Weights of a small GPT-style language model, trained from scratch on English Wikipedia.
Size: 10 layers, width 224, 2 heads of 64, MLP 640 PolyReLU, vocabulary 1289, 5.38M parameters.
Architecture: RMSNorm before and after each block, rotary positions, no biases in attention or MLP, embeddings untied during training, local attention windows, value embeddings, an embedding shortcut, learned residual scales, skips across layers, capped logits.
Training: 130M tokens, 11181 steps.
Each number is 128 + 24 x the weight over its row's rms, rounded and kept within 0 to 255. Layers, rows and columns count from 0. The size above them is the row's rms in percent of the matrix's.

# layer 4 MLP up, 640x224, rms 0.126, rows 120-239, columns 168-223
size [ 94 104 113 112 106 100 100 100 103 102  99  93  98 105 112  89 100  92 100 102  99 108  91 103 103 101 105 102 105  94  91 112  98  97  98  92  95  95 108 108 107  90 110 108 100 102  98  93 104  96  93 108  89 117 100  82 112  87  99 100  94  93 110  87  97 106  95 101 110  98 111 112 103 114  96  95  98 100 108  94 104 105 100 103  90 104  86 105 110 101  97  78  89 101  87  98 103 109  78 104 107  94 108  99  96 109  93  96  98 105  94 104 102 100 103  90 101 101 102 100]
[[116  78 160 136 104 149 150 147  88 102  97 128 127 122 130 125 103 101 160 106 126 152 131 101 104  97 150 125 143 153 110 147 111 115 126  98  72 110 117 119  93 169 138 107 168 157 139 154  99 105 104 107 174 109 152 165]
 [110 106 122 147 120 138 114 131 153 129 134 100  93 123 123 146 127 163 119 133 160 117 107 161 121 124 165 101 140 146 131  90 188 113 112 138 126 107 139 140  97 117 115  95 159  84 188 122  98  90 123 150 143  73 143 105]
 [ 88 145 108 149 139 118 129  76  72 139  97 120 142 134  72 131 140 132 122  88 172 150 180 151  97 144 133 104 136 168 103  72 166 176 162  98  99 102 110 116 134 124 117 128 156 126 121  97  97 109 117  99 167 122 137 148]
 [130 148 127 140 108  93  89  83 174 116 112 104  91  96 110 115 148 126 133 141 139 146  91 138 118 172 120  74 142 109 125 100 127 113 117 112 116  82 131  84  96 139 122 128 152 151  80 106 107  80  91  95 132 123 125 149]
 [149 146 109 135 139 155  92 148 145 141  94  97 149  92 159  89 152 128 122 130 120 143 145 124 118 119 148 113  98 105 115  99 145 115 144 132 118 163 132 163  98 131 115 122  98  89 154 181 119 165 166 128 117 119 153  88]
 [142  97  99 118 115 115 131 104 126  96 165 108 141 126 106 125 169 130 106  97 139  90 133  77  85  99 140 107 151 134 108 103 159 149 108 117 153 129 134 116 152 133 160 106  77 117 134 163 117 153 166 154 147 140 117 184]
 [132 150 176 117  97  76  98 118 158  93 137 139 128 136 140 109 132 120 132 131  84 111  81 143 142 133 130 155 139 128 138 144 121  85 112 166 108 109 153 139 108 121 132  98 119  99 105 124 166 137 159 163 107 134 140 162]
 [130 140 161 129 180 153 174 142 128  96 103 137 149  85 125 122 133 128 127 145 121 172 142 140 113 125 151 122 118 149 143 176 131 171 135 116 140 137 139 191 131 141 145 140 163 153 154  76  64 140  81 130 117  82 138 125]
 [126 100 140 113 105 101 154  75 124 140  93 147 106 187 126 107 122 151  90 166 115 101 174 104 125 134 100 106 126 169 139 122 111 163 136 146 103 118 108 148 191 153 162 124 109 124  86 124 148 121 154 135 100 117 144 133]
 [137 125 128 133 165 158 150 116 156 126 123 121 150 125 108 131 131 102 114 168 156 157  94 125 145 140 125 113 111 103 166 165 123 111 107 104 147  85 125 131 128 156 152 134 164 101 145 136 130 123  95 153 159 102 140 115]
 [118 136 119 144  62 136 133 115 116 149 121 184 116 133 143 118 107 106 156 111 121 105 155 148  96 101  99 131 106  94 131 131 130 119 112 120 141 112 103 116 164 162 109 128 126 147 104 142 124 143 147 114 157 137 162 115]
 [123 132 146 139 137  93 132 154 142 123 157 115 139 126 128 109 117 135 104 103  91 120 153 122  66  43 128 138 100 106 160 117 161  95 127 138  70 103  96 139 174 148 152 124 143 137 131 135 126 103 119 150  97 107 117 104]
 [112 150 191 108 130 130  96 150 141 137  81 167  98 153  82 118  90 122 109 106  95 155  98 105 130 150 114  97 128 171 155 113 108  83 105 140 121 115 164 106 109 120  93 145 108 120  99 124 166 121 127 137  96 125 119  72]
 [ 95 125 115 121 156  86  67  73 113 120 110 111 129 101  89 141 155 135  82 163 134 118 144 109 180 166 130 131 150 164 138 142 160 158 139 141  99 108 128  99 102 106 134 130 140 118  94 120 154 127 138 161 162 128 110 173]
 [155 119 142 128 135  92 124 120  89 121  97 145 140 116  85 103 144 170 137 174 162 121 111 113 126 146 129 139 106 131 115 107 134 159 139 168 118 146 121 151  97 166 103 123 131  74 184 150 111 156 113 124 175 134 130  94]
 [119 174 155 174 126 118 100 160  94 134  88 134 190 149  98 100 128 141 107  92 146 199 156  87 123  96 141 114  79 141  82 134 161 128 148 117  96 154  92 118 147 113 154 102 125 114 101 127 124 158 125 147 145 153 136 118]
 [106 120 100 184 168 105 151  75 109  92 135  82 129 158  98 121 115 140 144 125 161 132 137 114 102 139  94 143 114 133  87 183 139 144 133 116  96 145 109 166 109 163  94 116 178 147 153 109 124 125 100 180 175 141 152 150]
 [130 119 107 125  99 152  86 113 119 133 141 139 172 150 148 171 138 121 124 158 120  76 105 101 117 130 131 138 123 113 132 139 125  82 151 166  97 101 157 152  94 130 127 147 124 108 123 145 107 143 153 122 116 130 128 143]
 [124 119  97 146 131 115 141 153 159 121 100 115 132 125 113 160 110 143 142 120 115 137 109 132 123 128 113 125 134 141 138 116 124 126 120  91 131  80 110 104 122 107 161 160 141 133  84 136 125 115 136 132  93 165  91 132]
 [130 126 125 113 107 181 137 118 143 121  73  96  87  93 125 122  64 138  96 140 115  92 129 101  88 169 123 118 143 111 147 137 129 103 134 134 177 173 173 146 124 106 122  85 136 164 122 109 171 133 143  65 130 120 148 107]
 [145 116 125 105 101  93 124 130 162  87 129 141 153  99 110 123 144 157 102 103 117  92 119 110 136 122 165 100 125 142 136 136 138 109 138 131  94 147 132 131 121 109 104 152 131 144 151  73 147 118 114 161 120 104 110 172]
 [155  71 150 114 134 115 115 135 102 164 136 143 129 160 136 139 134 148 169  86  93 115 160 127 105 103 114 186 136 155 149  95 132 115 124 122 136 112 120 155 130 104 111 131 135 117 113 138 108 115 164 154  65 126 150 153]
 [139 142 155 133  89 121 125 120 113 170 136  89 116 150 120 115 148 125  95  98 145 138 184 108 135 152  93 143 118 128 128 154  89 163 162 113  97 119  98 131 155 143 156 155 145 146 109  95  86 141 123  79  99 121 110 183]
 [136 104 105 104 117 132 125 118 142  99  79 133 120  95 141 115  80 135 103 155 153 114 123 124 155 126 164 134  94 122 137 125 151 124 165  81 111 143 153 128 122 140 146 116  98 136  97 153 126 117 143 161 104  89 116 119]
 [121 154 126 116 173 148 157 161 149 143 105  86 159 137 126 145 127 107 153 121 113 148 118 144 152 127 123 125 144 140 160  91 179 118 130 174 152 137  70 143 113  91 174 130 130 125 162 131 100  99 120 139 137 136 123 128]
 [125 107 124 107 122  68 103 103 114 139 111 123 152  90 140 127 157 143 136 141 128 137 140 131 111 139 102 173 135 128 138 106 157 126 125 123 127 163 174 126 127 128 108 108 118 124 183 144 136 133 120 119 136 105 143 143]
 [129 122 129 120 141  99 116 121 184 119 123 143  81 176 136 107 112 133 111 120 135 112 132  83 135 111 121 146  84 104 158 119 140  93 113 121 152 146 112 115 109 110 182 136 112  87 107 119 142 144 113 180 129 122  75 134]
 [110 121 120 112 148 136 123 100 115 153 144 164  93 158 127 140 128 132 160 128 120 150 116 105  95 117 165 113 153 178 119 108 123 127 167 160 111 113 160 137 140 178 105 143  91 174 114 102 116  74 147 125  82 168 149 122]
 [ 85 122 104 161 123 155 112 159 121 140 116 114 157 102 135  99 106 151 147 106 162 159 118 170 139 124 159 102 127 137 155  95 118 134 150 134 129  93 127 111 113  94 118 130 136 113 155 123  77 143 121 134 151 168 143 120]
 [ 98  81 105 182  82  77 113 128 107 127  90 140 160 167 100 147 112 186  74 135 112 149 127  83 158  90 155 156 116 132 114 130 128  95 132 103 146 112 120 129 106  80 134 121  95 102 123 158 148 119 126 158 107 149 102 147]
 [ 83 109 131 150 111 143 141 145 123 136 125 126 151  86 121 139 116 111 102 153 136 162 119 114 126 115 105 133 114 172 134 168  94 153  89 112 111 162 107 125 115 138 158  89 117  84 105 139 180 155 114 137 140 139 112 174]
 [106 125 105 121 147 134 143 127 111 131 107  97 124 125  76 138 118 122 118 147 146 101 153 122 185  93 124  87 126 123 159 115 140 110  96 127 124  91 132 115 123 125 102 138 143 120 126 126  85  81  59 111 130 117  96 119]
 [138 162 168 129 134 133 153  63 112 115  86 123 104 109  88  94 116 118  96  91 111 113 105 162  92 140 135 121 113 162  86 110 176 147 110 128  95  93 106  80 123  99 119 138 183 157  96 111 145 111 130 129 124 157 141 150]
 [116 116 115 118 150 127 169 157 145 182 121 112 154 120 129 142 137 158 115  82 171 143 129 135 141 119  85 159 165 159 146 134 141 130 149 140 150 136 109 147 135  91 160 117 151 154 133  96  94 136 127 118 110 107  96 140]
 [160 111 143 119 125  91 133 118 127 129  88  97 156 114 133  98 163 116 114 117 156 123 124 128 125 110 123 156 174 102 127 157 124 130 116 118 119 139 148  88 138 191 120 149  82 152 143 101 112 120  77  86 122 153  76 120]
 [136  74 137 114 116 112 106 133  99 111  86 170 115  67 159  90 144 102 146 150 121 162 101 143 137 170 164 160 122 151 101 148 105 144  93 134 126 116 129 157 113 142 132 137  96 131 142 115 141 153 139  88  93 148 158 122]
 [ 77 104  92 116 161  95 111 159 129 116 105 133 157 118  97 152 146  87  74 130 127 119 120 117 146 124  97 130 129 164 166 107 118 139 111  96 123 131  87 109  80 106 147 133 108 163  94 109 123 112 102  93 106 127 130 139]
 [139 116 110 145 163  78 101 104 152  99 156  91 126 105  94 101 129 164 111 103 115  67 115 177 142 135 111 140 144  99 139 112 147 149 136 173 150 134  89 135 110 123  75 103 159 128 160 109 120 116 169 126 106 116 142 127]
 [135 146 123 144 130 159 177 118 158 119  98 128  87 128 142 141 134 147  95 161  93 165 139 148  93 150 125 115 117 124 106 137 127 118 135 160  76 153 134 148 136 103 118 137  94 183 138 176 112 147 130 155 115 159 124 110]
 [129 128 133 152  97 148 159  92  82 121 113 128 102 115 129 123 113 157  74 114 155 139 144 123 134 143 141 134 114 110 144 158 139 130 149 111 108 143 159 132 104 158 146  95 106 129 110 136 138  99 137 120 115 132 122 141]
 [136 125  93 120 145 117 111 138 105 128 142 107 105 140 110 148 123 107 133 169 110 117 136 104 141 104 136 172 124 105 146 102 120 123 115 156 114 110 114 152 126 173 133 142 125 134 140 144  99 111  93 113 107 144 133 155]
 [134 164 133 153 130 137 163  82 133 167 105 134 131 142 160  93 151 105 132 135  80 115 157 118 198 179 131 123 108 137  95 156 101 126 154 185 139 147 145 136 110 168 123  99 113 174 157 121 152 109 140 123 113  89 176 110]
 [156 106 135 127 142 120  95 128 146 133 143  98 134 121 146 153 120 141 151  75 100 137 126 105 120 116 127 113 112 128 146 132 115 125 131 121 152 132 111 167 121 153 153 144 130 136 114 116 129 114 105 118 111 140 108 167]
 [ 95 126  75 150 127  86  70 126 137 169 107  87 128 105 166 162 111 135 110 108 163 118 123 153 146  93 104 150 162 131 146 112 135 130 134 103 128 164 136 119 156 116 141 116 112 138 110 105  72 130 104 114 149  67  66 134]
 [116 121 162 193 101 135 114 146 145 102 134 148 144 130 134 169  52  99 144 135 128  83 122 130 130 152 141 114 149 122 125 129 145 120 111 127 133  96 137 145 159 134 159 127 115 164  98  97 125 101 103 102 105 127 127 146]
 [100  88 150 148 137 137 148  99 140 144 147 140 122 158 104 120 132 137 143 104  93 122  99 145 150 150 124 156 114 121 135 155  94  98 125 133 130 123 146 111  87  93 134  82 150 125  97 136 159 115 144  86 119 142 162 146]
 [148 140 149 125 118 131  68  89  82 132 130 146 103 153 140 108 134  97 175 139 158 147 111 135 127 133 153 136 109 141 138 133 108 153 152 131 105 140 130 126 134 179 109 164 142 113 105 128 105 146 135 146 147 148 125  69]
 [110 144 121 147 122  87 124 180 132 113 106 102 137 105 161  86 118 145 151 127  77 122  83 140 181 159 177 137 120 119 122 130 130 150 111 119 117 123 124 128 112 125 109  82 116 123 128 115 138 134 124  99 101 144 186 119]
 [112 154 107 125 119 145  77 107 140 123 104 143 102  96 119 129  68 106 145 110 124 130  90  83 151 135 187 128 124 103 159 133 102 104  95 118 138 104 116 132  79 141 138 141 154 112 121 152 149 118 139 133 149 123 112 106]
 [140 145 144 113 184 150 144 126 113 131  77 135  97  92 105  69 133  91 183 107  96 140  99 144 136 172 170 104 137 162 155 148 126 117 119 142 125 138 131 185 114 142  95 119 128 138 111 142 129 158 158 130 122 131 141  96]
 [131 114 138 131  59 107 108  90 143 118 125 139 151 143 123 136  82  83 141 169 106 113 116 139 125 124 119  89 135 110  98 109 122 101 131 149 151 150  95 120 126 148 127  97 149  85 183 132 105 142 143 128 166 141 130 108]
 [112 146 119 124 171 104 155 175 116 155 107 141 120 116 136 134 127 151 125 150 138 152 145 156 165  76  77 142 114 127 139 124 128 144 155 135 132 137  97 113 128 100 151 116 140 111 181  90 104 155  76 129 128  97 130 110]
 [129 132 176 157  67 110 114 108 141 125 138 173 123 123 107  89 106 120 128 138 117 116 144 147 141 152 148 122 140 183 138  92 138 168 121 169 146 122  88  92 120 127 133 142 125 142 119 129  90 154 128 115 134 143 111 153]
 [151 162 131 121 104 153  83 104 153 125 102 152 169 106 149 128 129 114 123 143 120 135 133 172  87 149 147 143 133 142 100  76 122 122 118 112  67 119 111 148 122 118  92 129 112  93 142 160 135 160 162 130  91 158 129 120]
 [157 118 132 132 155 109 127 169 127 104  58 147 125 138 141  98 109  90  71 119 157 131 118 129 139 160 118 108 147 166 128 133 124  65 103 122 113 154 187 115 116 114 100 112 153 120 147 176 124 145  94 134 143 148 156 132]
 [ 92 113 120 151 135 142 148 131 137 153 101 112  94 131 163 174 129  84 114 142 141 128 104 135 119 101 102 152 132 142 123 135 143  98  84 116 118 139 117 150 120 148 112  78 138 132 135 123 114 114  80 145 170  79 149 128]
 [107 157 148 138 168 105 119 127 158 163 153 103 129 177 104 139 142 121 129 125 183 139 106 148 162 104 124 134 149 160 142  94 145 153 148 148 135 111 125 148 131  63 127 119 145 114 118 123 127 151 103 111 169 155 117 149]
 [105 111  88 115 129 147 159 122 139 121 147 129 115 116 100 100 157 207 139 159 111 108 143  98 167 138 135 101 180 135  99 117 114 159 152 119 153 111 142 106 145 114 142 126 171  95 147 105 124 144 157 149 133 141  93 122]
 [119 161 149 133 162 117 136  80 113 106 144 129 120 148 127 120 153 151 110 117 156 104 125 125 103 124 159 131 134 141  88  85 101 159 120 133  59 125 121 137 130 125 103 121 163 126 103 103 153 127 111 108 146  94 143 121]
 [107 123 177 132 125 129 115  76 124 157 118 162 139 137  83 142 107  87 139 116 110 108 151 156 121 123 120 113 141 156 110 139 150 121 135 110  77 112  97 143 136 141 159  97 174 117 140  82 175 141 125 103 105  98 110 184]
 [ 77  87  80 148 127 137 107 124  99 113  89 138 116 179 128 114  94 127 111 148 140 155  81 144 152  69 138 129 139 136 123 118 123 160 101 102 103 133 118 109 150 140 152 108 135 133 112 146 121 148  91 140 153 165 163 149]
 [ 88 111 165 132 123 117 122 159  95 136 155 145 150  90 140 118 110  86 145 109 124 142  60 124 161 114 140 132 147 126 141 159 142 122 148 133 150 164  77 164 138 116 170 115 109 168 151 106 128  95 151 110 125  91 118  82]
 [113 126 157 124 128 136 122 146 118  90  92 191 113 109 111 146  96 123 142 101  91 114 151  85 135 143 145 156 126 148 113 153 114  98  93 116 143 123 113 135 143 130 132 126 110 119 157 178 143 171 161  81 191  94 150 118]
 [111 130 165 140 139 125 107 100  85 120 110 146 139 102 103 110  95 126 126  84 144 142 115 136 117 123 129 127 165 113 100 107 170 191 113 110  93 110 123 166 183 131 140 130 154 108 119  85 106 126 124 115 124 131 129  97]
 [158 122 144  90 126 146 156 139 111 130 161 117 129 164 171 150  96 108 130 132 144 122 152 105 144 115 113  96 142 161 121 141 177 154 138 129 159 126 106 126 168 125 100 149 124 140 134 115 151 150 135 145  90 147 110 126]
 [141 111 154 125 132 122 113 126 105 146 136 127 149 103  79 105 144 131 151  97 160 176 126 152  82 110 141 156 150 153 127 138 164 153 138 134 124 112 145 111 149 179  87 134 167 105 126  91  69 160 111  95  92 104 139 124]
 [144  97  80 159 142 122 114 101 106 136 125 110  98 107 132 107 128 120 131 130  96 141  88 135 149 118 111 111 167 111  77 148 153 102  93 155  99 133 151 154 163 107  92 120 123 126 161 145  73 164 119  68 143 132 137 171]
 [116 111  98 113 116 136 146  77  94 168 112 147 112 144 103  87 119 135 126 109 129 160 137 160 119  98 104 143 127 153 116 159 159 137  96 162 116  87 137  99 147 120 146 129  93  92  70 140 103 125 139 144 143 122 161 153]
 [158 120 121 114 144 123 162 119 115 121  95 119  82 165 128 122 127 189  88  95 132 111 165 121 119 106 175 148 127 124 121 134 114 121 141 124 138 153 129 131 107 162 118 140 114 124 117 120 122 171 150 159 145 129  82 129]
 [156 105 152 130 111 149 130 143 138 145  80  90 130 139 159 115 146 127 122 117 132  92 134  91  90 122 158 176  97 114 120 149  95 128 119 105  93 171 156 100 113 170 136 143  89 173 129 170 124 174  93 141 105 147 130 148]
 [159 109 130 146 120  82 146 170  90 165 122 135 162  96 133 121 150 135 157  92 124 137 123 145 127  98 157 121 149 117 104  99 144 147 156 119 119 149  99 102  97 109 112 154 158 164 152  96  91 107 106 150 114 154 166 100]
 [ 79 157 119 135 135 139 155 116  72 177  99  82 131 147 145 123 129  93 116 132 138 149 119 148 124 117 149 111 130 101  98 151 125 144 152 136 142  95 117 131 110 151  84 126 134  71 142 168 122 169 117 122 164 158 158 116]
 [133 126 150 119 160 127 130 179 111  94 164 137 137 130 116 141 171 154 171 125 130 178 123 109 102  87 109 127 111 151 115  97 146  79 132 148 108 124 128 112 158 163 149 121 164 115 155  92  84 118 115 138  96 122 159 148]
 [137 104 144 127 115 181 132 151 120  98  99 165  94 106 133 149 153 131 138 169 123 118 104 132 106  79 196 141 151  94  86 127 113 155 161 152 126 122  92 151 160 159 145 119 109 121 153 130  80 114 104 125 131 130 107 171]
 [ 41 148 141 176 163 145 101  81 123 118 113 122  98 133 120 170 112 148 105 164 160 133 129 153 105  86 119  94 166 166 107 122 149 118 145  75  84 106 125 143 155 107 128  91 158 133 125 112 120 102 100 132 150 130 118 136]
 [118 141 144 174 107 144 120 160 108 132 128 121 139 114 162  90 151 103 107 130 107 175  98 158 134  99 179 135 134 139 145  86 141 137 144 131  93 122  85 125 122 114 144 154 143 138 112 129  49 118 134 112  78 141 123 116]
 [117 170 131 180 136 142 134 120 109 101 127 100 151 103 128 139 153 106 156 130 157 135 180  86 154 129 102  98 115 129  99 140 113 186 159 117 118 149 123 127 158 129 128 116 101 162 119 123 129 112 145  93 122 146 169 142]
 [ 72 140 147 124 139 144 140 138 150 165 110 114 117  85 169 176 120 144 134  91 161 173 138 150 120 103  90 140 157 120  99 118 149  94 137  84 154 133  96 122 139 120 157 125 175 111 134  95  96 102 102  99 147  89 130 120]
 [118 158 151 150 105 165 130 153 122 159 102 103 164 128 128 136 138  90 163 118 142 112 151 111 102  93 143 114 153 121 125 114 130  99 107 125 133 141 124 127 152 120  99 136 167 142 111 125 135 150 101 107 125  62  66 125]
 [116 141 133 111 111 136 134 152 167 148  89 128 114  62 147 147 108 100  89 132 139 131 152 176  96  89 110 136 135 153 144 136 124 161 147 103 145 135 112 113 169 124 105 129  73 177 173 129 114  94 101  98 140 101 115 145]
 [127 106 125 113 167 120 134 142 111 121 109 127 148 135 109 148 167 167 117 107 136 173 102 150 160 140 112 131 114 107 146  93 121 135 128 177 104 110 129 126 119 132 144 124 152 126 178  99  83 122 165 164 105 143 128 155]
 [111 153  93 139 104 109 146 108 121 138 111 171 120 157 136 130 132 126 100 139  96  95 131 116 128 108 117 111 128 111 102 123  91 146 158 110 126 135 136  79 173 105 127 112  69 169 141 155 144 127 106 159 133 160 117 114]
 [132  95 130 108 144  80 128 126 113 133 169 108 110 117 113 183 138 146 165 136 162 103 134 133 170 121 136 111 113 150 131 109 124 125 133 158 111 119 126 147 172 134 184 145 133 140 122 121 108 105 163 163 117 153 141 156]
 [140 117 141 130 142 113 120 129 121 116 133 113 139 131  96 133 116 136 125 138 119 139  92 112 158 132 187 111 149 145 110 102 121  89  96 122 156 131  91 119 124  92 142 104 160  71  96  73 167 124 110 142 106 142  95 144]
 [125 115 131 154 109  94 151 142 111 138  56  98 108  96 121 102 160 148 125 149 138 178 139 103  94 168 164 109 151  97 142 152 120 105  97 134 122 165 145 159 111 137 151 117 134 124 133 121 158 142 111 130 102 149 160 141]
 [132 152 114 121 102 140 135 121 165 166 120  74 121 125 166 100 109 131  99 163 144 148 119 135 149 138 140 164 139 117 108 129 101 135 130 144 171 143 147 149 126 118 137 111 102 134 125 176 116 169 143 136 127 121 108 104]
 [120 145 171 155 118 124 123 144 100 111 127 132 140 123 158 103 108 122 157 147 120 142  68 132  95 107 127 146 141 146 119 143 128  82 150 128 108 168  86 122 103 139 119 117 125 123 140 161  98 135 138 124 147  96 139 145]
 [116  87 146 114 114 159 106 105 130 111 150 137 103 148 180 119 153 100 155 170 127  94 134 111 183 111  83 116 120 143 105 135 150 128 117 136 146 134 144 134 156 146 143 132 110 128 146 138 122  61 115 121 100 153 141 140]
 [134 128 118 135 119 147 123  91 139  84  82 136 121 100 118 112 135 170 124 116 142 142 120  81 135  97 143 136 140 134 107 150 123 120 106 121 118 139  94 131  84 107 134  83 121  89 172 118 171 138 144 131 143 130 160 139]
 [132  95 142 106 108 146 150 117 106 112  94 146 174 127 115 168 132 149  88 111 134 145 121 154 112 167 147  92  91 202 165 116 112 110 113 118 121 134 123 132 133 120 129 125 108 107 144  94 156 162 170 127 105 152 122 114]
 [ 95 128 152 121 117 133 137 157 138 158  76 117 139 138 150 130 108 125 154 177 108 135  69 148 124 130 137 125  90 125 148 150 101  98 134 189  90 119 129 165 122 118 133  92 124  93 154 142 126 153 130  81 170 129 137 116]
 [105 120 145 148 167 107  92 115 119 128 141 147  76 146 164 127 120 161 122 130 142  87  98 151 143 121 135 159 137 138 131 155 118 110 158 104 130 131 128 118 156 100 161  96 147 146 130 116 143 116 131 152 119  98 108 158]
 [107  98 131 139 160  98 117 137  99 130 149 132 152 134 135 123 144 154 145 156 119 157  93 130 142 127 153 123 153 154  84 174 129  87 145 148 134 133 120 150 101 148 129  93 145 124 144 139 154 154 158 110 138 123 159 138]
 [114 121 124 126  96 135 154 140 146  74 116 136 171  98 163 152 112 158 144 138 161  98 123 115  93 119 117 124 144 127 122 143 108 150 169 129 136 142  98 179 121 105 163 134 155 135 163 153 162 123 149 106 129 143 148 116]
 [102 134 121 149 130 151 153  91 137 158 138 142 129  78 109 113  98 107 159 113 103 150 135  90 179 104 137  90 121 181 143 132  80 120 123 160 100 137 145 117  93 117 145 138 121 111 109 137 160 159 130 154 155 159 127 145]
 [142 123 100 108 132 152 137 133 128 109 138 160 104 141 145 114 138 131 113 109  77 141 104 117 147 163 154  86 103 173 120 179 117 116 120  84 149 147 124 130 110 139 158 145 110 153 127 122 143  94 137 165 112 110 118 134]
 [132 105 153 132 144 151 140 150 143 106 137 135 155 101 147 142 116 179 139 138 163 176 146 153 124 137 121 103  98 115 126 110 129 139 148 126 110 148 161 164 126  82 119 122 115 121  93 144  98  96 134 136 157 135 147 142]
 [113 103 142 105 124 115 171 168 128 154  82 138 121 122 136 147 129  81 168 118  93 112 151 161 141 129 135 123 108 137 161 122 114 104 102 131 171 143 101 167  89 163 124 117 109 165 133 185 110  96 170 118 108 132 168 114]
 [115 138 142 155 103 129 108 150 106 134 145 148 114 117 187 128 106 127 117 135 134 149 125 164 127 131 104 169 126 141 123 160 114  87 153 159 161 122 113 160 129 105 170  97 118 128 137 160 152 132 158 144 124 147 139 125]
 [136 116 124 106  90  86 121 100 130 143  87 117 112 136 105 155 162 121  83 143 157 143 127 138 127 126 143 111 124 149 159 132 148 128 112 105  91 115 145 111 137 145 173 156 133 124  98 158 155 112 145 143 130 128 130 113]
 [138 104 126 110 145 107 196 159 128 101 149  95 149 118  96 152 147 113 147  84 132 104 120 137 132 146 165  88 134 136 108 115 168 145 123 118  92  81 158 127 106 106 135 121 145 143 189  94 102 115 128 154 175  72 142  98]
 [109 106 146 118 179 127 140 130 159  90 129 125 109 101 139 147 157 111 154 148 162 154 107 165 133 124  87 125 153 113 138 115 158 129 148 140 123 109 114 132 176 101 106 122 164 140 184 116 113 112 126 122 163 100 159 159]
 [123 124 132 163  92 108 143 118 153 143 116  74 138  86 132 115 134 114  78 108 139 146  79 135 129 114 179 130 120 147 138 138 127 118 156 117 178 126  93 147 158 106 122 145 127  95 121 129  76  85 133 104 152 128 110 145]
 [120 119  97 105 131 139 112 137 119 165 133 139 137 183 131 130  95 153 145 106 142 144 161 143 122 103 107 111 179 170 143 152  86 129 153 140 154  86 153  83 122  93 119 160 123  88 108 150 119 149 128 122 120 141 142 102]
 [109 144  98 128 170 142 134 124 118  98 120 122 129 109 116 106 103 130 114 128 114 123 113 100 163 120 162 130 128 168 142 157 115 122 107 150 135 170 112 139 101 123 141 101 158 175  71 147 128 183 120  99 141 145 117 114]
 [121 124 121 121 176 133 157 139 122 143 121 100  84 114 141 121 141 166 127 128 169 148 142 121 125 149 113 126 173 133 124 143 117 100 106 164 144 109 143 173 121 130 104 117 118 123 194 120 101 153 144 136 124 137 149 118]
 [136 161 138 116 129 126 137  84 130 118 150 170 152 139 177 109 124 126 121 137 124 119 120  85 152 140 137 127 105 146 122 137 104 111 133 149 133 146 148 147 128 108 135 139 120 137 107 129 150 134 152 144 132 140 114 138]
 [ 86 116 132 181 115 120 170 124 132 146 128  85  94 141 149 169 134 166 150 131 149 104 165 114 119 111 120 115 119 114 113 155 120 132 120  92  92 111  97 161 116 121 125 151  83 143 127 146  92 118 130 129 144 151 155 158]
 [111 141 110 103 102 115 106 143  87 125 136 138 176 138 101 185 135 142 127 143 105 103 130 126 115 152  64 126 104 147 133  93 109 141 136 151 144 144 142 120 176 103 117 158 109 145 160 129 114 112 127  90 107 143 127 129]
 [144  94 123 108 107 123 143 124 140 140 169  80 116 169 154 161 106 150 175  94 139  88 132  95 112 139 101 119 116 143  99 164 120 141 138 147 135 149 152 127 131 141 120 137  98 119 118 111 125 110 186 157 113  76  98 143]
 [ 92 136 140 158 148 132 113 136 174 121 172 142 107 132 130 148 151 111 161 140 157 135 116 136 141 132 208 140 153 119  98 151 123 153 145  99 122 108 117 170 126  95 153  92 127 115 134 151 100 115 120  94 134  86 174 142]
 [133 107 166 136  92 144 139 172 142 153 106 157  87 151 133  88 136 124 142 161 145  90 122 109 115 123 171 133 151 147 124 147 135 122 147 146 157 106 147 110 135 151 134 158 103 189 104 182 132 143 113 114 105 131 150 114]
 [140 136 124 114 125  91 128  79 107 111 119 148 108 155 123 173 118 150  76 108 141 132 125 105 120 147 147 126 176 145 134 106 134 130 154 151 124 140 133 104 135  92 111 124 128 101 137 185 143 136 141 156 127 153 140 134]
 [143 105 101 106 127 110 108 185 163 152 125 143 122 168 142 144 149 145 156 126 120  84  99 132 131 146 105 130  91 147 153 147 121 140 115 156 120 110 133 107 143 124 117 112 110 108  80 144 143 106 172 176  89 139 146 131]
 [143 117 133 121 147 114 158 174 102 141 138 113 178 104 140 176 120 114 113 140 133 153  96 111 108 135 125 154 149 163 145 120 129 163 134 116 160 150 112 147 124 154 122 139 140 129 121  80  83 120  88  83  92 109 111 112]
 [124 113 123 129 109  88 131 152 111 143 159 168 142 135 146 192  82 140 155 153 159 122 159 144 116 140  78 152 126 111 164 146  87 116 105  94 117 126 102 156 116  97 160 107 129 102  83 111 127 118 186 111 120 121  99  96]
 [107 151 150 151 138 114 159  87 138  94 111 142 126 127 118 132 173 119 152 122 187 113 177 106 137 126 113 103 139 109 142 150 126 165 123 119  97 101 106 107 112 137 127 109 123 143 152 145 132 169 137 118 151 144 152 121]
 [131 136 102 127 115 108 114 123 163  92 115 119 103 118 123  99  76 152 146  98 137 114 113 122 167 139 169 155 122 156 123 138  99 105 104 130 153 169 115 168  99 135 109  99 140 123 171 151 179 177 129 127 139 151 149 155]
 [112 121 106 119 150 160 145 115 136 116  96 114 166  60 101 109 151 133 122 162  91 150 133 114  90 140 157 126 129 128 156 137 115 119 132 110 137 143 149 111 125 127 117  78  77 116 176 158 141 153 149  97 146  98 130 121]
 [147 130 106 132 147 157 115 116 131  95 108  97 144 128 153  98 125 124 117 135 127 151 114  98 125 155 159 154 140  85 108 106 130 150 130 120 144 162 115 164 103 127 118 108 100 128 116 149 149 165 162 129 158 140  94 123]]